From a checkpoint of a small transformer trained on Wikipedia: 26 layers, untied embeddings.
Each number is 500 + 50 x the weight over its row's rms, rounded and kept within 0 to 999. Layers, rows and columns count from 0. Numbers have three digits each. The size before them is the row's rms in percent of the matrix's.

# down: layer 21 MLP down (transposed), 1600x320, rms 0.0877, rows 566-608, columns 160-319
# up: layer 21 MLP up, 1600x320, rms 0.202, rows 567-608, columns 160-319
down566 090:484492490597470553536519432552568495536485568525564395601592508474518483573545465425469619436621497465507524548527512538583484453506554627477529556497545506441466473513538467546478425509470504509452495475543538522553422490407498494469552464545487460531496490475505527491479484474595537515452531445440441555467471538584480522599585589476496484508645544561479549518538487477454469425507423519532585454480511524569523512537564441493485548581434484426543512457476507424529474451440508
up567 097:435506510480592411477589512502463543508473596493517546468490551447502453506375511519456395439536496564543495519529482570546559474420483609528508448386512499557478546563465496441467561499532428511437540566530532489469484422508466445511552526418550516484516559473482470473522490530505543474470391432506558555527526472548454554570539408485458551456450483551477473535434513516564495501460525495484583477584554455517484486569524528417525518556589470465496475464485496468528511539525549
down567 095:459522560559526618455499463486560600498493440539394438429515439575577575471529462547528516467382501509551515570493399550464451509450473425554470576509461392513590517518535466506515497481504501436501437528508487516441523524422439408398535529412532485491361583414470521533556493530550516475548544508549530486430511512550511521554435459503523546548446516431481504512482533476473476527510455447505502516532538570575506581566492524547554503509559469487488556522401424490505527510538519
up568 097:390451493460549472454532547517530531589504461434519414440473567540406592481512454519606536536454424559468539502499484576448499465544458511473592422463497524537533459462518455447477509510419587533518550439439491536593425503510483550494539499563462548490446459461400572476460489606540487521535523585542497427407459597649485457492546484477502532477517410436452517462506541521542374429501526544535440573533525507438569593497428462450534473555500593589458440560483485433482521447475492
down568 098:463523392468502437494538424548531439460547440543488588423513450500463489501513454569514489510503572533472539465505490457516450588496495537495488487582496547451499496431512605527482412517368528513397529504487517502461510537525487574530488472439538508475489545457436495611438497588504507530433517586500599492558433564497470559488445628508550500464431440488454476458478503455476565539526488542519473462513460573533546520498497444532546502596460425573465521582527492527561576461467517
up569 095:461594471577433547518524515516461574487592476503569538598508453550436476435566433574487498457458459511512525452396551510490484545454422548602507525489403573501551518493550467470519556465469549493513533472549496418533472470544525487502432462503534489559450487563483466470467531547530546477621557521435420483516454540435495606510473465574508535529515458552449582404370547446468523613571441435469499479484509580448486422541428487486506485514560498476560502550491468483503410421447572
down569 101:491467497573443550514442572482436539523508538428477564503517522467487604418440557371533496436456501514428519481419593433513503461570416491477488479494522395548432503540549498487539490505540549463445460539451516478445443511437504495486565520520472487557512564556353518538516454505600504462572480586442555522446570505426506498473486565476523512492548541422493477476514464495493534460498446584574474564560443510543542434553435481531492517525487466583580456561448454440502571607541554
up570 105:601478492563336556503473576465513493551460569528482566451529559503406514492437475514486509508464571501508559502470465500475563475522533509504462473474539457507422537481543361485530500540523443423513451494509511432445459496530538523499424519517541464516595469493479487411597474477548530459489547531484400558481504504528484461500486512533491493488519541390473539500392540484538546448608431437469555498547502519524537454554496443518480465442551443428542477510460541502465456582524396
down570 102:524521579482468496499481511451427450634479476544498446457537471453541467506423624515597484493449529544376521614494433494543497545519528521435480467481509483453508570524521459399547486507490473369474463480518423544534474437514487525538510533559552453533629533492512432499482530565518565527535528512448421524461565502458560452490414495510505488456470566515531527440527433481540514478503419500403590469492553445560619494539504518538498486555484457484461547392507495487589524532454586
up571 098:540485419459506424433497498491471430495480514512506531535490516487451493518427517567532462368527538547525434485499444494500495525467479509542568398496602578513497605430511449539513386523490481486488470482501425501469504474487535538498467402547482553395543527500482544519422474597512538495442558472545586493501537486639594468555514503494523501515568511553515405545617439460508475485491467443497483471450568503550410483549445511533467449505511538415491569606520464483480557372484563
down571 103:456563531506427417465528492467512574538468454559366488484404527546469557509529466513541517529386405512484478487555502496428509556548463536435516534539522547523538344456424449563463482551487489445510555529600597484541527592439449531501509573560555546490450484461488463449413528490543570501508481540538570463487562421404442459437418530624518387492543470524484480515444466466513532458495482503481592535466503522505366452525471498482493431451572534464501511434417500541471580466561481
up572 109:552540476542519534561431363573491457542509503471433434542465487568533540480465518468495554490505438521505566485487432464464521538498499527569420502550500431590529464500540381473467535500580590463546580491602500536554559560482433561449489418483539490506454387464451552400532454540430543526547486461491516477632473530528544495451565555416512464552406469477498480519539524554521406507571518422506460485559506530451524480499516575448519442538474502472503481510549460608446548455496457
down572 103:561516484571478545608518486504602543468580490495503469511528517538528469516495431492483575562493409472618477408464507458461542568494469412498449450401482451498545508454499615528468487456504576494456609498549486614524458548445455443528476492518560436527519548579459511518510448597517453443450516505492481429494476502591472464427544478536494486493459521524560430502477470466417551461444584456554560489546505509506498493500499453415525479488486532522446499522636555480564491472512470
up573 095:422444555481475466564534437493496475522534468474555497441427508469479454551507490499420548556623472556550589518402542495526480451590562471532517496425489525486588460515556505578513549525458586398519501423469452429413511533529571540365633539510520508497478480471523511467548465648485490524539439543423542511555411501547477557497495432590499513475485420487514410528449472468561484492366417517475485410504499581539472501526557482612497486499431411572423555579456491499481516466464569
down573 096:372491484480383473499476520493537504488577512563479597425498575490502486538487383524442510533549487552435591438600469468441536537378444458510467492555508516561465501542459466474537552485478580400486490503526461505587566459533456472457551509543559452470544435442462483440517477503403491531432490548495589536502515561504537471546493476533455575435464483477431465438449519491539455574503524474461477534638526581629569548556560461501509507527458452543539574469414504508482507489537511
up574 104:538555486523506498414565514470418518376485511520462473485467482522398474533438481482502517574457456445453395510428533492495483495483489497545502518508584605383544476634592457533536477549448476410447493461509496542494497412406509520431566487463442435561562443410518466430617536469568556508455500553510389523497481603479538479492506492432572524458465501449575485503523627478519448521527525513621527439485380529488548575531421508512491477554409442498567495493521470475638549453514630
down574 105:568533539491451482511519510433437555505429464533615362533440516517410422502475535391541468451494385372595558493612610505396509524574575518527455474455456513404565505434509479501520598477517445486547440469575541523458462488438491548439481458484548457459531432510515469462497476478556538501457582522544471477511519472528496461517465566550492460429513448462519532510479474485555543541478533513391571498469457556479503511481518444557515515499548478511523537460422560473461518510448459
up575 092:426479457572434397465533416461506501480466454523436537505491465515491481522497487499425583485535490495551453446421572525574531524532447582517521491489491430504425494505542442454517499574492495519556450424535516497481443432477514467540493582491457512502506468475480559546573468462480520500542465505512584487522407469575371450470472495466504553456438413494473437526638604544497485542450545481495504512506562542478551551448562584495552464520577501510471483603491506579558494490629581
down575 101:481520489497566530442455497526569549488495611562376450453497453520474454501500544514519437488514523428462536557524509444497441451520598553510495506434489558513491467521491537441579434488496577366459499556552543453567393429534489466475490473417547534519463473551425532547499476455532597535562548483514433459510510462561540502481524473560405432423441458573532491535516431494501543511530454502415563499474514572480417464498505474552537431566472514531569560483558441427573633587507419
up576 104:528515444462499524505535434545549452470409523505559450568488463548487527462483524491337442498457440436535507518472482542497512588535521548492468483460359514507447442456556499546516465519497516479474574498505607455532519476415535613491524492426529618448538526513441448531432588508565448510574567550508445485579498580513464447501517465551416483468515578446512558457525432489476594516510545531453553522443451378527436536391440477530510575476509373514512376479522480488359554600491495
down576 098:582517558540533538533560485453508464509411441488512479448469548479481514431485406486491522535420501429521386459447583452550493459448362509489521481561531496569465463421464551546512447533449531523488510541557564462486531484446560519416539500581497465481487524593540512546523543485443561498477523530423486495488549603571590495482477499422464524396487512512446561508469431474564497477487583499468604430428465478464487448501493442531610486521453496500410527370556495458444543527483476
up577 104:557565491537511584463508586438485417461502567514481517451499469556583507566450467490477464497464530516515589593561453452524514527547529436529529384451421510545463504461464441532489463525519539543469471469442454420522488479607431552520448491469542528542471514447425493573538514512544458537505479530438507524523482447516507500573559428453506480523447473486532549537562447389507492559523565427552532492522425474518554568515518496530585470516452472509561453452503544462561576432411521
down577 101:539505499478506538409477482427562523549438502488511422512608484408565457499539504526509486574591565522471506424485438442590484582480502493502510499484429553568507459533474597616470449524590517525496462403575504458491572500558414541573457476567526540449438543412527464482433439426550559572533469550407449457655492491506507447489547461414514530542489493470454513498497521525543521472438452516562451444495469437440473475534387556481485484528467507565550476506472510495502518488514529
up578 095:533456530432458559472495512515497590572433510572472484575436480519506548410516553465476494462545454453480482519468572476515474472460537478461461532457489463482391554472426469426447514502635431479493500482451456511481533477492490563491573584535605484376444560595482563514474490499587541478548526523470502519496514529462449583583492481444578550440482487577409471581501495497481596465500503470509489460531438472609439511531560451547472572580508528507501637578551500449497476505456509
down578 094:531532513524442489491505588424455525533502547596500467539434465459536510520501444368512447475455455502519462561506502461515535385574549483414466581544481538540432497462350487532502439511487468479476497547538530502548442485445450455492452631473535602548536522487538450520542528489535584494517467474419538431471593559447466447609613518500467427597533501504517464485449511466459472500400518493473489449536486549433516524463448589505525531453478434452472578615507448512525499578478444
up579 093:478545452548499544449430424541412494442393557554559487516535487452466502518463369537505536435502540554514543487488479536465576470481463440564561473505504562531544451573524467393610497509490509495485516515549515484439535487512562462526445456579447464460500540561499477474461532488462511455475534484566457504469603440498449444560469526463472477551500411485518505541565565456518540509522468557462564386539575482471499504514538542561388524419446432513530482473545548530409439516448510
down579 091:474503569473513472602528590532483436509491488510582524553535512480488511441530609559457530466536479475546561452507542541569487457467480489510434531498586438640439466400460526510573484383557474521533472442505479555501487564476499424451494508509552534619483530515582612471549489473517415514488508569551444475523536472431436554458497516466485468514528543471589491587496435457544509571491446513483497569454420462614545481492456534523543513554439404528559501516342510548462601543551447
up580 110:519495436499473558453512549507520455628562522505475442454496577489536452516431522575528522514599458474560599536491567535507436526533591500592502484506465436459462444537424532495473440543490513488532506489500559462477483396529409506486479501483443523654444479508467456457400487542471495488573529443408500564496539588534471520496547545537434505441471450540429556496471472477566518575514527537546489393553493486542547546482509457568432473501402550442420489488535460578464482346415469
down580 107:512520432588522515531461576470506471436490480466489459528445618465630574495480540461464374412481482507465488545533505432563429552586472463527544538424529476441521454552462532485489407520575595524540562599416570536420513490574432479432534563509589501488481602451465503560396465618412465559523423492356428483508421489409522455469485527508444501412606497508466480463554534502456515491531520496572502470454536438496555550537515438510461499510462481473491477489535506490461563505502499
up581 098:477458481426522615482585529456517582425481560531468580441461430374434583541525441456464567468521476407537482482532532523422426493568468468530460478553459486444348483502382485468497516556492512488621494445433518497493529545494493571482525500511534504502495497462518489452460574520462430499614473454416555636522519537453487506501479461423569575518477446435526532490533514439496473490513540545483514485466556447504419472553501500441418605492562449437567476528493491520473512546447447
down581 100:462476447559508537494480468447482457466496554465519456485558447506553442492451541510448526537449417418558512455528519495540583510515504557484518488502524477605502478460520452492518447533496415525498547522498433411415463490457461527491526456516403507456491379526527350483474553481549509477524485541520534550567558412482488582498416466521531428457484468532625491482509461346444441461569487514464575492477436490557559546502502526609358583498536537506461617536491586494470521534500476
up582 092:505440461553557542433573467447492432558603547427515557492476422511433529554511442519450520567427529454574477435588428548467495447492513507525547566573462453462499511506503448446543510403567442446470585488519511496471570540533515551505561553534613496585536467472433491420497450506526483513417505495529568544519466571375442495561576447400574507426405502500515458495546447494469504575608497539503444524500457480545542418428478477528468515509566516509482477608596481449510515429510390
down582 095:426572504415495566452540481494580469572479512468500433528521563457437398485442442498492658475547485427563518514556482476522496497490538480419496566523483564460504535442484573569417487515384477522477427584542551437571466493532451533540453503457500475541574597569401503576511397546534531506506510587497538465436523500475495499535566502620526501516545364434570501528467458451535480539478405526616519543564554466517460529571476582492402478441544495488522476503403366519459531510526451
up583 106:595516550510503572508524431516452569409503539440549475448456454468503523422486441487493469407507467464402456468490469509549544520441437466533388493529527565549523521474477531591433510511471476496502490592524436472553558554493465579552430466507559607418531391433569500557561366585477533521532551513553423468582497442494456550485475396480427525459427482439564583584441533509436503484487512535462437509584450481499567572565596473469447484520513524538445485468526444498571532567555517
down583 104:476465695514560508451518491530473543375462482466516513502480532482519544431494488443407498501443526467417444480404527530528495539463487459414461531509510564613422546480566468537512457478617440558560540502461609507585368502490565541527506530561553473493555506406517481479420354525433526509485562420519518502504429536534563566522491536533445440334480491476538461486559482508486463554555441435484505502548469487470558566503508499503588591467512531467517525562536466577503487460465553
up584 105:517485475534529496510495514434538511518463478575487579524436465574521522537453487487408486462614541542437459568560496543444479539446540503473551505543460437493579576474541402520438486389466514510364432421513634480478498547602497491473506508488550519474455501498482508573528444469552586561544457422533527430570450535572442463581497453493424406492584585477489473499524581494520421523490539492545529476489519474590555531485395481512500438519578469463484493503417546550442524531475430
down584 103:452500499436504489535572481451540481546436445521415513498525475520529486494432537473431539424514505509536478481413539507424437574505546596417500516434492450529503629574443460426583495462504473473443470377576558503498478514551461502587510559565414529487507525593408462498494485460539549479572483532484578506382489443511518561524450490518437467553555508450511504384488568456493446533469529441453449478448455431469583496447494551544431552437526478546514439541435469528514560436532486
up585 097:552433511463431550499432523524558553500524611529568459523513475484530419467497447463472447538463524468490402398518482494535537483441441448538659476526515480535534525468532562411513433600513521470483525513528400472449510509437576567603497610560454518482523533405570467484614552504528475458478440585551500419459533501621414508519474447492498453506451464573502447461508518489500497528502521479483419471520461510485441446528510473523468485519592462535422485510458497425426422510524495
down585 099:440477634522503463494401555583580577492515461503503465592588527454496487485504530443468454480541578411557452505524486488500529451548469538478582525537517522522496501482474478462513564490518541599556520541531561461448500505467521551528488481432412547466468578524498452481577504475480450462534493572510519514573554410521524485528488492475444429562470434480520485518519487537401445539480402480459399600570400429519421454555564533510454496474525512376510449520449499476424524493496447
up586 102:454513446494496553488570501533456457612542534520444471449478530527485563591495476424477579465482533532493504455510418569564438462550469510566446453494472541476564559558498533540487517455615411461494533543561519432516543533489575601528525550522431485504554456524484551401510493572512529578430401497537442458581494540495489570457574552553542539467593497422531490513545516409482534474569513561559467489423409413660530422551449480488514492482381507542499505527551516509496546477399487
down586 102:512494486510464499533400499559541475492549567557504482461536619495524526490415492453529448469481492510540521408533474495579566478466517571491458572559481509530569547541395534503475466487472538503489560499513551392452454528553612468472461579570431558554396479464578467516502572487534483544474473476450512405566514442466492525514453570466465512439531437416505506494528442437442533494545472491404495539423470395585607529581442553526584556649455522522421463496547497488478529440499497
up587 109:527520472593479459346421486475491501386474482509502487457467609576485443516489588487476537445478529513557435558506476440597503460491525600547525497465486418558488531498454536465538394448560508474505426516574487499566559514574504520511584438529543507563478467494509445458544416603522487474473397627444513539442490497503527386490504437508530570438500522554477393530531519509470586490427466462439487563538486442523525482494405484574483479452452552529390586426452545440548493569481477
down587 105:510536428545372471468497521480487508497504419521507576558515455444514422519475548487532516538536528446456458542497445451464466443569463569524453416607459462551490436449547603457452562516605545362488512456531470450533565451389555520412591472475491537493488537435464480461545446452635487445525462453492466528391525398468551528410573492473531526500586512462519531483469552484522530462412434501505555621460492590473488532460484451487518480542421475515422535441531610431489482611443455
up588 102:498544528442496511390422549524438586441516489507542535581536395583592541530464483543557543433451529534460460527516432457537520489499463509561550426549477531459474540455508495524416522512474487459585501450583531532456575494546503458481555474531453520427489431491403563469561500629586512568492414511540469399457597586615521434457451517471449379546459417391537499464511562496472451448491566522481572510459449531475501492507545518532434480354588567464509552525475500437586421508478487
down588 106:536470530437485485468470468411469455542459496492495452556433453507569501539590460523520502434525543427433435568554500427512529452527548535472527425481569379504467478663522405439545438487477478518582500499489459459505549585481528446559479511611518472540462499562538483465607532497611479525513493508497490496448522595502503467426485542475477497606532580514548476418444475431414519495469540461463550504415438538476454508454481485453410489382555480483472490485482496497481451443470484
up589 096:541459514518528545399488464511518493546404475512484587512530463545505537484523589521496641451561510545508466535514504430532499597479489472607543463546505468588468466451586512554589434480477561496501461539529477496467517446515518556540468514514564496477466473453500479627430470420404499502413592513538485528536514483466501495561562546538407527484502573473564472495503489476540528552569489602541476447491530491433437459519522392552472691451494484417519576436583468506496456559437526
down589 096:511527532451502492444552394519528473479438479553511507470444535528535554445522518416502557564430565504454453507452551534517453514485462533507534459488534478511460529541592558492450489425485513505495491465383422540459469466484505494510471505624487430539497457520368458424432548472506539655466541536483531441510549420454394534544504482504531428449506590537527504467453429446499564503525394513527545461558534475460526403448504536512483536448418537555605442497453490549497452545524507
up590 103:568531426388479536454463537483483498488529524490540531503511536505487468524468493533421597389538610427571471538502484530509595619534448472459477503479535513473538689422539450506502499508511580502420493511464457477558539447474555635443507542551424525489549427445428565490582521550525408418550623483552543531468519543516511536536456546549561521494537494586450469479494551529529502463464464566478532442592422567548494475466404484517535524435542495503495562410510469458352489509541501
down590 103:448434507471422484504549384522430542493461467552519503505527634501435489492509515483522471628499565551513435441459551512496547472440471567493485566469489499481507437509481583539531497465497459427519441447468555414526462528486471593492490456502491545504562376484533483492495480516556462487491434467444425543538531569538498401526560410481507472539505460497513545472487497515553581587519552360553533550533420455439525506439455498499514514557501455518451493566497545438387476508463555
up591 103:529500501501483535512568618501489535473463450557524466540532445531459534443568508390537474540529493572540414511510492396498457535417460492464492491517542490466499460485513438473550580470436565495525530527459603489511508493512491601457481477464628437495387473591397485592486472576516484454483474469464526446511537472476496506426564473491408521535599485559541437494533453499519528541517440581528431489466574539530459404522537458457527514433471465560488588580507550460480555513543362
down591 097:440401501523406444446498451555470482512540473469455557541538546504492610499504438453594555479519401541624569568414583551435561449430441412431528506514466519549437564439489515501539448564464503522541544490519536400475511479526481492547530472517643536466489505468485403501447510582493503413457502495406558427523558517489591551493493470520564622538490542519465572468562492452532516488516495468536502486490447465497563488534488480506600512396508494385520592548524490505529475512445474
up592 099:449579496569513467444540529530475507560570551457531503546574472541447580567424541434502550414512551502526539395486479510544480577493544607468510436446408532412470539459558469466488460505510525493488566495415595473528514543531532490544569443578542497415519518559526492497534484517452556487423462519545531549501472467424501479550495462503464479482538389501565471425531637552585441525488545586493544494430462539543408406562498579487489589502473519564389585424538565464478581496475482
down592 098:456518433513508425486672490568561538492501569448505535536472462434585493545554440489428459453570384505464548566459531615520343451496468563488463550488492531495473452451545478447477583450539553574436512531474553524465553417503402429457558431521535505489497407480477432540485562458435501557549455627487523535548492502432554444459450428450513499464464544454451551438549485644534572524621594417511601453459532521501485507405526537579555537537482525586456488466470565407505536468435484
up593 091:617538461504515473546504513557467496583520528557449486538549521527461542568483442403438523452503482487437463508457454455487535456595562526428561535470467505533401526503511499407562493535503446524559497458454534493474450497462453380440419505485462398439529558434460544521591509460430536498498543484544569520497435572597431446467512523575417506479489526544545586504440438569523542468575528557438454503489506402403514445550452502458577496484540526505503523535531477546413498544528499
down593 095:500512501538507533597477458442456430521491493390445493486495454488492621510462548535482420506510535476439469497579487468555522413446563402540551468469481455524526553603539548567493556506547542491465490584492493518436509541439606550447420537493536447503490417460492500402441559597598639524430501542493517469458487545569454550440521511469569539539502562515550558459556530455449521511504471415527547510506555536532439486458521545553576443554432485571496450497515495471632443516544475
up594 098:592580532487607508594517517394563566527444499471387450473506572486510566503467486440616441507483465534543598456451498537455502525429596483529518589450615469606436481632509473569420576530576467455479490548580492532464543486486471449477482459452480531535438535465405520458490565484512468529469468507514541531555372528534451550497626523583452426545412491461481548540526570498499489400479469493468514553488481534461459521569504563492553511492425464511476489473549512472463500481440526
down594 092:535510478482496474530499576406545595429525466522507493486517502511573584560467510480422534405545493603578545434419515501558476446490535404527439499507414514482507485475423579606527540494463528491486487498512424517416482426477356528445454561459571542537572496484464453385514436433536478484517444535583513519562470534500499447477521548470482512598453521511545456530422471427464482540531513515494530575483506497446526509559535473543567457500513427410443433409528470581510406493536435
up595 105:580512468538507525501443537384482479549464512542437479597462597527502500495459474505509484500589452436404589528534604446543453416553514466573487485456538533512628493506495549433512413464496434484506448475506446509493499555532506417485466428410474560520488433549503502573426440467472546554456527429440560512499439451491421438513437503469454441598486577471455491504526536545490496462513520465387508435497532519459599488510497551487527423506568527549442574465413579521538564517491502
down595 097:501510396438483444474533566409528471553389501486559437553454603490448476456561494487474473478541427454498481400603594501587387414577529454589538502517461495487487482543518567458473538466464555483513485414512493437549488478513482509541478552533502497454555438589466504408524553474488495567448545389403470465449421508570469491517474469540471531486524594439471489565548529567520586537503485545416555486497494540528438488513510562459433520488514607534506568558432542550485570478500553
up596 110:609553533535543566529596525485421570490547564535472625478464517456464549494566530451622473464481498477493460531492512388541550449524570514517523598562499473563512565375592499435597565514448518510543529491567537516404443511438494556547427512569500531555444487482501499537377475533420567492564396494478513487534477532526454462554492532351504418527385503473525470582495530486476533365526411524540578547493546479521513524448539535414482499469497536471548588560519523458507542488464521
down596 111:485486522544533519550547505437503525480486503547459475489474486435554536485480543541569468442483479547520501626455582423558554524530534470541489489566574552498568554474563520472495473438344469523562472493495507498408500440460429453510497447563567465493444458488529420559443505506530487439496482490480514530509503503539509488471505538486439389446458411478508553594480476504465506417463520457553465519518504365536557497510629500479531462473444497420450496477403478486390455542466482
up597 094:576418530395442514465513509491482500599451407552412591510505510466515534544501519550517422428441452485472462493518477529611508508538512528556576593523417566429504435539510339525511534551402627504542407556503455436487512473594522514418556540522487378512465582449484457559464542465571499499412440438469491473446413568519463476502506566573457470477521521579490488530534459494548538480439501518627470514494583377496530525490489446521539500547536557586523543498553476500399565471551382
down597 095:553493492624488504489499480451427461468470502592422524426558459572457549523480518468493521525598495424523524551504585502452493470516536439612507483432488504537454464522628466487413438509472545466501566470465506555514417521467532494526522562591521442408555493493465571537562433607491581455540500517543475410548439516465581458558525427508499568436522577556593514513467487532449549550611490528507500548598462412445526442482508626456507489437517614541516519428502488499690492500599494
up598 098:472547494520490565497511488529577527542514513565541432451570600599482460510412621547496470526550415530469471528461492483474488580547504519497521537595506526581540510555470529490507535501459440446496509558443556480536538510528643491502465454432443511487439515497465593549448491462531573526428568455541506580472545554469417481473526482543591395603590447520438549493587508530464539473494462522454477589563535574403572533515488444510487499496538580642536601456487428450440505553565448
down598 099:507466452531427459538545492503565443464443589504482465416447550509553496441531502579450418438479567558422456539512434528508370480519467507564436540526541461551536582598582390596542494506410493446543516536541527530473461483535582430586462454444452533479518537508466489438430489538522509532486456486445560505453525495500534496473455479454447384553538489458406478481561490556509426540599426485590356496565475489549523482525510491515544477435485531489403537486575456527512433492510543
up599 103:514484439373431450483503678575463476511446524508493456532399504492421488533474500501482492455466518432471568489422444419568561520500626543442578446550439618539640510505446463555478393485448473472603464597483540592478517474433481535564625494477475512500323519476561525590542413478490549557461525459540593544406460520511470491534499536484520565465464494558525452583428446513551570521526516468504429408462527495527519449563435510497556478504567478489460443451544533492402410536503505
down599 106:487535548431559488549406512449538565561471456478558609509605491552449534479532508413532466482559532393459519543534486448506507554560479496483514529490487543481525475468537562532520506513505508422473562486535600573460501506424512539570552521523527447482588545482556502543452438496422577526556500396442500502493463463514528521516533426545426537632589447513549579495464486425509578468407498460439503499481516445493478422484483373497437527532552497392583525473430474457596510505398564
up600 104:488520467491470456515492498594527470573525522497514519404454393430514431421473515526520461504493462456590536519542527433458510448479452522502548505628534515459504526554488500518523465537520612439522436475623511437526542527516518488480482434458577415456541465493563527510440652644440500579489469457434494467544555457466455366483519409448537475507431593525482477451523437587468486515465495403568477483407469539495507615582592559625557481584525454481532544527532561512459512501608492
down600 109:545499453403501407495523410483511539453427517552585437467493471468540487521454552445450441523510557476481461472456552501446455439504516519484492558576512510445527506512516505436488471518570542507415510471504495503524493532484458476489527452421542411512517525549538603452573501458471529471409553527552605483488640454488512559471555505483482569333431464471523534438493464547467517429527435431538539552488496592491552531474539564533516577593551559548619399560546475504521481547558422
up601 092:469529521541585488521425453410406491526473540526502445522588502444551522573496502491456501525376426503501493515543450542494510597512457543484501549499534484483541567435458449534536486487479442546476551533645497504496435399412538466531447543489505577516454393443430536523590562502475477461540569426345593551513442436436410540563446537517576536497450485456560379574541562451517528440546524451452529474489457482563464557466512446442553468503379490441489492449474508565459538551588429
down601 094:399577519553508557540545500551494454400569468576535434550515415465524504417440521551549457524495482489475526547551510516500491583484472589399524517513404444556522390475486600481512477476488422484509475544447452521556436514578491401528481625495538521450543435474507557477594480505464608529404536581584545417577446600520534482509480460446508491459501439532382519499445540532480508501468542510514441517478547481539566595449401442455556533550431462551541493566503578582493472418473456
up602 097:512578446547528450545528417504520547605510519502567584481458498461477512502495473500497523464510468508485482526511532514488525450543525567520498470468557469538552418476465570496539563511589488555570484529561484544475508346481483471507454519555541510497504450455478471549505534489526435495470470491498349610532477534419453441485489414510493544552466468542471444484527481502497525508467454509438522455471487484437415531449487443475431641538513511510516423507456446461434534451523485
down602 093:454455452561462504531564428457484488526479523540530508515570546524471539441527538528525452528450590473524488558474493428462482493527478533497516489470478481534505479473497532501509564478559492553529426496484469491540501492538460444506532453496417486446479498424434468441627451444512434436493569597421469494549563447486553452472508450508453430461516473494597563550460576565471478500514459440509524445480540463453493537493425484373532496480646524516393557436474506523442548496541485
up603 093:449590554466442486492561429403450479632440534532542527554504554488495451488516568441449434477516522574525462476469570487499530434492534398482512507541547594560579520500514463476473445533464486494630581474468529553473543523455533533447481451409508489462525452374520508535480469557483505516547533412591497592491493527452454506427394537415456403521506511456569502501581510511449443512509551605516423410504563504528455332528482498479482470515455515578465527482468374466522494516482545
down603 096:538499521539474487521426492477549458489403471472435531574452445484567537528449548451492524474461550415517488423492496461548510554475483550405535543433537479480528512462528461505435377565533450444540468524496492505514485536450454601562590513459501528583403523429533520551512467399415553524591473529464560477583475543486596470580491436509526543475503415494435368511449530428511386560413443542494490531560530449517470444540586565472555528523495524529472530488485477540527413507487475
up604 096:543415480526609595509503514482538548454443551441512438443487498483342395471534488432524483418492567466488507543449457489532522443410518657543518531542441507501514442460437508532564551522477472507567488493517484547461442571544473503569482446555566496443596584482453512541473516446480555581444489453503415537551517544476399521544496486593424564444592466427441463529543414499548579389474507497434414537503495420482564493449528419491506528517508540471437499453506436550500498576514367
down604 098:500363463585532541470530560575591610538551522467414553559479564468404471511468554450484424504410505573521467481358422455475486594513533482505559501483465588483479412497493505502568470563549441510478455462590487494460491410435621436411478462466442469427553479509525496478495436559484548532494437461408505449550540504543414522517536437519514502496514438435460522432472464465532468441507502546557450564419528551519559539528476554493462495460563483457530557576537490490534497463538538
up605 104:470542441465523453460440513507487526453532535465513578503532549477521422470529547555443591569469436447435449465496609527531506472550543483394562537435480483527471581398506493449465478531532471526535480546470490480588547444444513445506489478444428444442532393570506465524530461496472530520488546495522440440507421409518415480466464421455439500483464542532497503502631511393468430525485528499536488365524513487476500644503539424542476595529546542513542451490493591425496459541483463
down605 105:488470469546503551478408523481474484457557459525466531526414580472478468490508459535505524538450446541500442555481573507392578448511478551396581558485530579559568559422565540529474581509454465539493440531562484456498508551475486490392546476499489570473496395489509574528525500495453527518439587473459559579404418530469471564523491318426497547476508526564481473432516479391511450476516494415406490511419591431506516477414543525530461554509476497543586494399480472557533573536500477
up606 108:498583406496567536513476427533520409574447493502534432512490477629462538431592452557524547509440446385482531515493542444463422478387521464545498508598431489552522407456456524614478467525527459497554421461485452551471498526463473466608539488443597580450559585494511585498484470540487500437502423477463420536593428408446505548460477529492527585506549500516398569495482562530463577479558513530486535516469446482566393617445546513510501488419462565552491484445445542415517486520496488
down606 099:479524597561536514509492533565533493484461553493582467454524468509449416565569423497475516586520504350493462630541511441454476488483546459463479494534492437533529520512453544545498469527435509522547432534526468470490536438453518487547482609537567577597528523605516445581532505535433527478517479402582521554559405420468535525490505414494497533439504519533473429490508548599518557399554565512435481507588490507550396503402478435554547456542517548488514514528399535488561534519410533
up607 105:492475551489442471464573434498484503456482488503416428595532440536536511624536484458379473513427496512487424504422561524509543544606524541434544523504441493470446406475475457497433456565540560477432467475508524480445457514560461408514612460452511477537471454551529506533510550559557523509464492504469468489465514601456525478533541528486552454520531435528474518488491493411451551509561504463461510478388457472539501568468460537445552451500449608491595576505490489656513480499517407
down607 096:449438477518529541423504547472528486571516522552419544592523524584468462481523546470453481476525605490473450506493482446485448412409512444546501443461498474441477507522424467470492452647526517414486543561550397414609561449367492527518401564471540539556500546482540504519511404464462446429411525536563503517408468537471515506549497530446502399577531516444570558567480585505537592495478491567481540562559485535495494433451457489513478489470472467453531477570498463468504397432483498
up608 101:487531482446481468437552413480538568505564487446485526446495441552490576479445531560471446530507491450530431517504401536400482406504478466518563640616454505445506482454537488528556612519484584439548569468532440454549531490542528557347413527433543407478508479500502627493549439527604486567533411505532496513525520468548495505492507474448490548459519574536542519502452575454522470520506455479447599495533571443405470475483513535491461500496513661533499461482424545524562556494495522
down608 098:577558517556529544505513454476455492581564494540578433460460476564511419469430484491572452403525514541534522545556443520510508568570480502580634570563460432491410521455518545547612503522534445394473609520542465467420487428561453475548473530415564460535397513524524541528505569506626510548559525427508511515570489506501473451508598567524545451464500507581538432528506471512444386439532517561533541511419508424460475502527445486466487507523504465504441468484534442452551470460485503